{
  "n_layer": 19,
  "n_head": 12,
  "norm_place": "pre",
  "attn_scale": 0.177,
  "bias": "all",
  "lr": 0.00274,
  "beta1": 0.95,
  "beta2": 0.95,
  "warmup_steps": 200,
  "schedule": "wsd",
  "batch_tokens": [32768, 65536, 98304],
  "seq_len": 384,
  "train_tokens": 467500000,
  "dataset": "wikipedia_en"
}
Each number is 500 + 40 x the weight over its row's rms, rounded and kept within 0 to 999. Layers, rows and columns count from 0. Numbers have three digits each. The size before them is the row's rms in percent of the matrix's.

# layer 10 MLP up, 1536x384, rms 0.202, rows 663-762, columns 64-127
098:446546574482518505483446531501548521412486559564464469520515514499485535527448420480441466498475502516466515525435530418494507480577434512428559438493489462474480466521484454514385515475462569
093:488424567472478527527531516435509492500513527546488486547496538492488561494471503505497582496495618517488486522452451474508610544526526488461537511438439453510547520464526442520467522582555513
104:555528491426548529508467475453504508523468473538515512442495457490497485541433513476509564452489432495517572530497522531536464553485503493467507434463544496515461495510484523496467487391500470
088:462475530507570501474477465500393548491543568541520491557484575458527521573430501466468497521512444437411542435497487475456443543501568521452483553532489480448481467513463491533521436435484449
102:478543480511563486521533462550493481483390471492497491483520563475475525459421477460477420556493483488498473473501464508548517504566518478462496499496567503491474548519498519499441567519468497
109:474518434462502547458473492488397526452512474488503527480450510424489579568527420540462503501585570519450587458494493494523522566533445547549518470455473478461570492477545488502491480476484592
098:456526498563489381462511521424495540542505533493449462525456513503470399584465463508555447498621491502475426522469509546461522461554458512494558461500468589498482525466521523540558449508474525
099:539478461487487553458515466513516519516466502434462428506533504544526496499545460535534579552460508401495541540417549412491490552448500577456504491555478485477515499479520491487494541504528519
101:502454469454533468441492580557515458495548527502506490481421471489433496554523446508506499466470496512433431506437480498493471481527506505491535429495548491489573495567571489583528466524493509
096:509484463506486473425495506552485422546438501495490442480442449555522482486534523512505476535572490544548481441510517487567514576543503521446480493485473533558506470521508565632494445472528508
103:478508516495505470526423523496428504511511499538479554440485483541460511508495492527395417431426556506533491454518438459469539426497549533464556541518485516479508627480482477514458431503499492
103:553536522474432451568501495425525487518534489490504456461545449573410530413483461511527570489492532443410449506467476510459558448456513533496477499453510478498456554477496525463484497587523537
099:502451507539469543490537561422408456517452480562471476462480516456481473543451456491573571511540513429493492488512522503528469417473523594561521471460523553466522516546480513476525460531495525
085:470472496449524501436546457530513531491526447553541446430526513465531530565434490446585538533540524509545500487516434508467496429523455507487450522478521488510531502491498489495513537465460408
102:522546507436520513500536531520579472433502449616480504451475506408519431538482529471467511569503489498469442526510571477481509485517522452552581470476482568476511424538514584513538545445531508
096:552519526527553450553457446513468476427425480532456520514448458507509477539489560473533569432483508532445498453466429514524489487508457542505484466432411521524501444537491475560471485537435521
100:520576581545457569502555504474442483471424508545531530529448437495509479454508502500374438494507570526509499565470493479519494475409463518534453532616456500463488476514481467495515460499494504
098:486468559529545491469557501514456502511482453561462428463516498539517528522559479509486527402517450453474495506545474485507508459502521552476484492481531565492453531476519441521461485546458503
103:439494567485472513483474527560503501526520464476534536487455514536500524488574531435554518507508478479502463506570497487469508485498470489461480532542495562493483520528506546515519521448532516
105:464490461529517479508490442412522470599484501504559468445530460512506416551525523502499445459516622528497504559572537510477532527420474532473479489466454522508510450534494510375459498506505504
100:489461474527504486470413546510382408506519477472526480440508470459477503485529560449550475472530473446502530566454467514484502484451455548500341473475450520548484490524486488464482503571504502
098:531470531487477509546523402505450547502439486536503493511494539530521459460553522427529490565530553486458503538452454506510480466459520545571539473521546523503534448485489513430511498428537534
097:562550482456531498549474461463483441482483569483555458467486492484441523466489496488490512551510486501482468452558465472458497545509542507453450500536518428490526562506526482437419509451499503
095:507568468441451482511464541518493472456489554509533514595520502616484531567477497469447511538529526489534513484480473556491498495459485480515509548524482538527537571499460513468502491497403515
092:518527570475506430463425492505488446484495449442543515506520505477540509524488463425495534547487492578435499465559489473486507526616589513527452538484444502466554502488626590515500430436508532
098:547449536521505451428533447479501473491531504479525524562548482485507499446555547510454524518461466534459489451429439544516532501495485559469497509486495503477518572557509474501532545582491558
104:523530467480569513443557529538541544537516505506489543463489497474477446431540528597502543566488546480457524461425517461485520486453527465517571414522501490453596524546477431442528462495433528
105:542492508453511495510426514500577597481410544541489454456544497596480443499493473476502498401467537562495533495567458518470556507504495507558562426513556549449453531488534512473459525474469509
100:478508485484527552472438465490510572434422507535465487541497497548455490505509516479504529509522484543515506511487492554506449480526543505482466559461522474462477579580508520566515494450549581
106:597563461487503482516529470473417505460553477517474588473512494488476514458510513512547519482497507480501506459508453439473461536548437520468496497548608533465519490485433546551497523525525481
102:582512451505523513451492486496440517483466472485510568450503525461462565473504525473483484542534494488445517466487474494522472494444497515454451480481481524498463476518518549465488490521486470
094:476474443508482546485455514554464437452517519432459437484510469473484482541475553526512496529455534507450484410531432492536462501518554459517466446471524467476578504445518499531494501521484516
094:536470516508494490532482502500500536471478560451478502496472453532456378514506538514501511560462490486560448440471478493478502488461510492505488588511544583460495456561492519510494544449558454
099:488538496433548464452502499494458451442494432452433479543545476446573504498541519501612515491445493482455469471513493467487578563407478487535524569501498552578513544453446491492416512504541551
100:553474499523549453406574460511471527543465505499511454520570536545488468486524422431442540455580566426515457449491501541474440543462426515540511596480454544460528442527479439484519510508485562
107:503469502529580515522496478519478461479512550486526526521483541473455508517518471561529459551483560489495514575533489541477443529513521541486489449474525526458524503490465555441496498481518526
093:540545486492492511518518446535542560429497500539486506420470518507477531471510499522492478490516454460472541556487494454530519536570442448500430503528480466479449564504505493521546420477466509
082:535481485423473502529523451480529450459432483494504496541544418503499447534428494481462528564538430560508524459490453513471534486521525488560482447514456524566452500551533482496519505497457504
092:467454482498440451460502547595507531543383501548446488524442466459502543504418488530531523554549489547494508530473449452520484471494478564532490481446483538535546600480517535475496444481479517
097:536456537473531452509416375508521487453497502520552487402480538546403422440481457536453477470389502483511412535507502479498414558534452626474568504556446456493555496445576443528512436487513477
101:535531516505528524442522526463422440554529482510484493514501538441478514509437491482516497581533532529500520502527470438512520444537511485546418451507470528478564548484504494478441480571523557
098:470501523595514538525486438455474545514527473510513486469460560543424498414544467527457515464559526528475479448489531529446507524543531485525485405463485588528484522478520454481576528461491537
099:468466466472489574528469499544523504427520499493516449553546395502481461550517455522574568490434552469496523481563479466429476463475532586494527530518502517557505482485512512595494472517445470
093:472542481476474515472498467442528544557489501509482594522466503513473535489455493482448539425527478531457534490455464461499500507489554483445440496509463440529482569525552573526494542470518514
098:552522523481547527484484441545467449463558543477499512484509446504525539519493510527537538519541532491521479566467501506512503531477481451441447463506511583472494479539530427548451505558431506
102:430541544529508524516595481465483468513474606441507495482461517479504488455466448483490533517479547528495521541496451470536560500579561443516504519501482510490487592545433579533438482520490521
102:515498502424473494477586451488426551542560515448522490553509595456517499492553517526500491556471475471494394487481477539460535480531492587458496529465516467470547545542497477495511521492558533
102:466500484513506489481510484516499531461471588518530532556506549496420507544436439491496487450576548461491498463481475521452480484427495514521558526438491473539542490531560522498542479504482505
098:483513545428473502536511589525503581524512414513456451503539493461473504447453487496450457473502536550433509510458445502549530504460476533496512478508475523486464528465536461544490510528525454
098:515432518532510547484455510571466505463521479505506552514466507530553491492551476535429498476507479463560518497482543497488478576544555608494504490547489549493470534484516553467546514468465502
099:551514460495448494512602459504503531501474512490480424477482503494501506513513478591470537492436525524494464463497460466518465453494511478551569496531530499541549527546460437447502558564557510
106:532452529461633475508492508471562499525546552463466497455447546514498515578498484502522521442434564452490513524498517526501478496449468529469530493537496535485513455568480546509468467496447531
102:527466482532501424526464467475479460485538520526546468491569514516412441474540457547484464454530530517443573462375535502529491546484482478516567520486517473532525483553556489547464493480536515
097:507529508516441481546446467513416492499479508541511534494479411438522594496488473475423493446469548484520479438468547441486465445473578558532492531438513519462562547516484517481517521521450547
094:540507544486520485507492445475518496533506423506478484477554444524429506514448507484524426508474514505510462499514447543518485490531497498524485466486461469482479463523552475517505545544547541
097:479466549444496462506566529417489491528549455516484405481565479454488532509399622507554536480522493508508461476485491509524560527509551550497458551461497460537560457489540516497480476490521485
098:538492495533524410511518485435574460490522480440473515495490509550534480535519408411522488493360536490476474500480377571442442519525447525467471512547489418503521460528477538512481501383543438
102:520497442509529520483468462477487495471417426480480500530500555497456482447495531454505431531496543502482506564461510537551420508518462511451570493540469516491534605552550438476456543474507508
115:532571540443487489544559499528473416518484518477481568433498559512459507545527485551435582491555528492488496494528473513482492479467488490515507580510443490436569469456530464500513536525467488
100:525577566510543566531451548501453525497493541549506530497482575538487573485481450480505517506443491559514560498473474454470615480514587566434509478477452542470503530457567500469487520468448503
104:453483411492493517549516467542495501499504421485531518584541542580491519508502519484477545591513568515491495502495493539504485554531559463522526530503553495471512566468593568455516518541506502
109:507513480520542573474515506469469536552438468531490532562448505506444460511455448508487541457532468512482457484459504501440495515522372554443501490421583527445523529517475479509487539543482503
100:473463512469523559533570456441524515521568444516483509508490536503455488507496483475500623468579475412504487457548495522513499522391510583477469483545486474521516563488386505491494485485489517
100:487494448472539459541481419505496512580501475482482565481525499545520491510484561497472479495522528582535501509476441516496512505472494500481566501409457503480490514465566525482628473487429450
084:475486452477557499439441517503487499476527533487512506494463430507517555402474515457464542508482543485526443509472471444517459503485543578515541499535496523470536522475527518436562485531505580
091:513474433538557544475525409514550487451549484433557542437478529474543526489503445492535490540520490523529530495486548542565467480467505523456423483536486459538569437467561485446539517542520501
090:525507520448439519530479434482559485494498501525482463480526500514515504505477526411454442512459434475517493466546459485535504510511492532472516442503474495513522482521446478495484550530518540
097:500482539503461537597522482498418513501571518454500533560554482449466500513399554532534431477513517507478509541546545474497513528531553501503551464572501513520471491524460489496519421514568557
099:468518555546505517540550498449475521538473519524479494491504587509514475540489453529547473485592515565539519485495473400558529565589488535512526540475505550491464520548505492518581492533548519
089:432486469565520536518490589496420485470464566561518491454524522468489492454493532562460545481534503441487485495485468518408452508457540517472497496488479460498525483463518466521458527530468552
102:428493489512560525394481451509526489550538485524484508450488499547480484499476580488466483552507461493481409439552508572486509551459465554550540504435514504545448442504427570482481472443519509
097:552512469505550501524473480473559480509522547496519523489542426504514498465478488526501490564531441521445427569547509414478486510550500433513467438494583558458513439487503536543528528445505489
108:438484510425558453484507449485516563460542429524558506462569469491502542419514465442478539464543424588485461475583491459502517501509484485513511495534558527457518555510512466567502542501471539
102:534464487502447522415531495518481433431473516503481512460466429472487468529415538531480518513521499461470566581485552429495426490462491581495526491615468488474499472452470520504507525455487469
104:407443472511446466501470468471510479522499592532538539463444465565462473470532476505409506476462524559463506566545496511437493517481439522534510559499440499514556471514485560489496493504522549
096:473475533438529501400496502540523505477501478480512561526546425472517466549474479544515535504518472536580504501504481442457457535536521475526463490548531518494501472477593504512583523481430582
105:515515501517531453472488466514536488466586554484473499508472471473554450484539481516560455496583562505474480481517473451581520404522490607536470481476465470514474594513538530519452484455427442
097:541507523460474583471449539514529481409465580499518513481486544487446441592462526490509562512511458505551499493506482503445520514465485514459501469499529535538459513522517540486492535424457552
097:520496553538493472459480487502560519518476502556533530482457499512526518473453430530486425480521515523518487578505494484577477475493515593524532514581481443451491452511439557451580571564565512
097:509474440492498479511481514500500510467484494490542534493503427596496523472508540566450440500496519462521502552491547430519564528455576460527506517498556527448478564531544493385439442539478502
106:497515528473475566457466506511438526419510569483455525496500543516483500542489495410475542544419536452486446519551498506536572507622507495456509443475509521512539511480495547536467522511513541
098:563456450445489484482421501504457507394466561488450527485466504435544503498516492497550463557490480472516515480528533505536549498527439489487538601491486464520485632459548516434492446554470591
098:530538537470417500506445488544446536528531532561503540539485439542434487500469521532491518525532493508466454537476465462490570510516527545561499445512523492533505471544480498433483448541532534
101:477443555543452497491495523466508512456484537502547575520476429456444502333472452532483531535482536484495450489539479516420498438359540499507530550613462480534518520466529556519486494533509528
096:440510546537513515468517464503509539498503586429544523493518493475556475489552498489506510488477463499513526561514475427444575479501504580481444554429468498418498494521455458451514470533554573
099:581492546515549540436480500565520561499516488521450521481564501524486510450489444542550501534520497521475544603505485413522467550518502529553485506514521495548479505474519520433454538532487495
095:534530541529471496497542515609517490497451528451506536500474531536440481478479508457479517512513535435486565543484439471532474456498523497508491477496517555529487491548523462454510544568541552
098:474524578528484502497495507511476595444545525481490500495595540472479448507501423533562595460453558538447496531482490526499558466520489476477456526461550439472556552530573427457459501542495585
101:462446553427602538463477495537450478578585505478518504481499524471529461516463473524523530484547468430529467447521464480513516499498493447498438538524485542554552557460521514552512496494510441
103:541486458545450504609460472445481544503516513546537547528539561481470428507488570474528538453502570494463514464581520482495465463452502526494516499504464447486475502519541407545503486485505535
101:502550504527442520492519500493438531506481531531472489485515470536484511510492464474478471511557552527451489556533510546521535541476587575415447490448499499475461498508509482518534497520479450
093:511446520513533517465438533496553427488557461514470532447464479472571564531482502452457563509513467446475503566527400494417489584534456492516556498467529525498478507557495505563443535507536522
106:508529535461453490439515534474557511469495474507493505444469455535482510505491468533574536473502525577495514511419491489507498492469531487496463586489464496537500576533566457515568497422485541
095:503456527498485467502577516499537521504565502464505476570468382465524470409517509521503523526489486455479475612493479515533516440490538502490598520535443547493519491502528505449465472487518538
105:450491502509509486466544534487453607469494437482515477481568555494545467468481464544549569579586497545418453602488535519508514567479433466535456504394482502494461492485551471467514433512499522
084:423502540488440502472555453528502514452480515430481444521566515505441429493534451482523528468471511469520508558498446473505512456530477516475470501517482496491461463547506604510487509513621520
085:469491473505458450503479440495524470494529399514510495461508559560450497497498448469499503546532464496438453480448465567492529499545471544503484454496466502552476506521450420540547469453433428
095:485503582457430479444499530510558542482581481458537570414534418482519482542430512507441495529493532538431421488483478513440443530523522544524515537560585495491537519540458533485483440626537485
093:422509524464559498484516457481536515554526505541515544515539463574479478498430540482531476496458463499464517529499498438529504530569481554500513477575462491485499492521452469509474525456441574
094:476515418435439546483511553404534480510459565475506444539499501439512489507519500501533466492476490501484541499513482480538475539486519507501489458546473483537481545522477520498522541508444580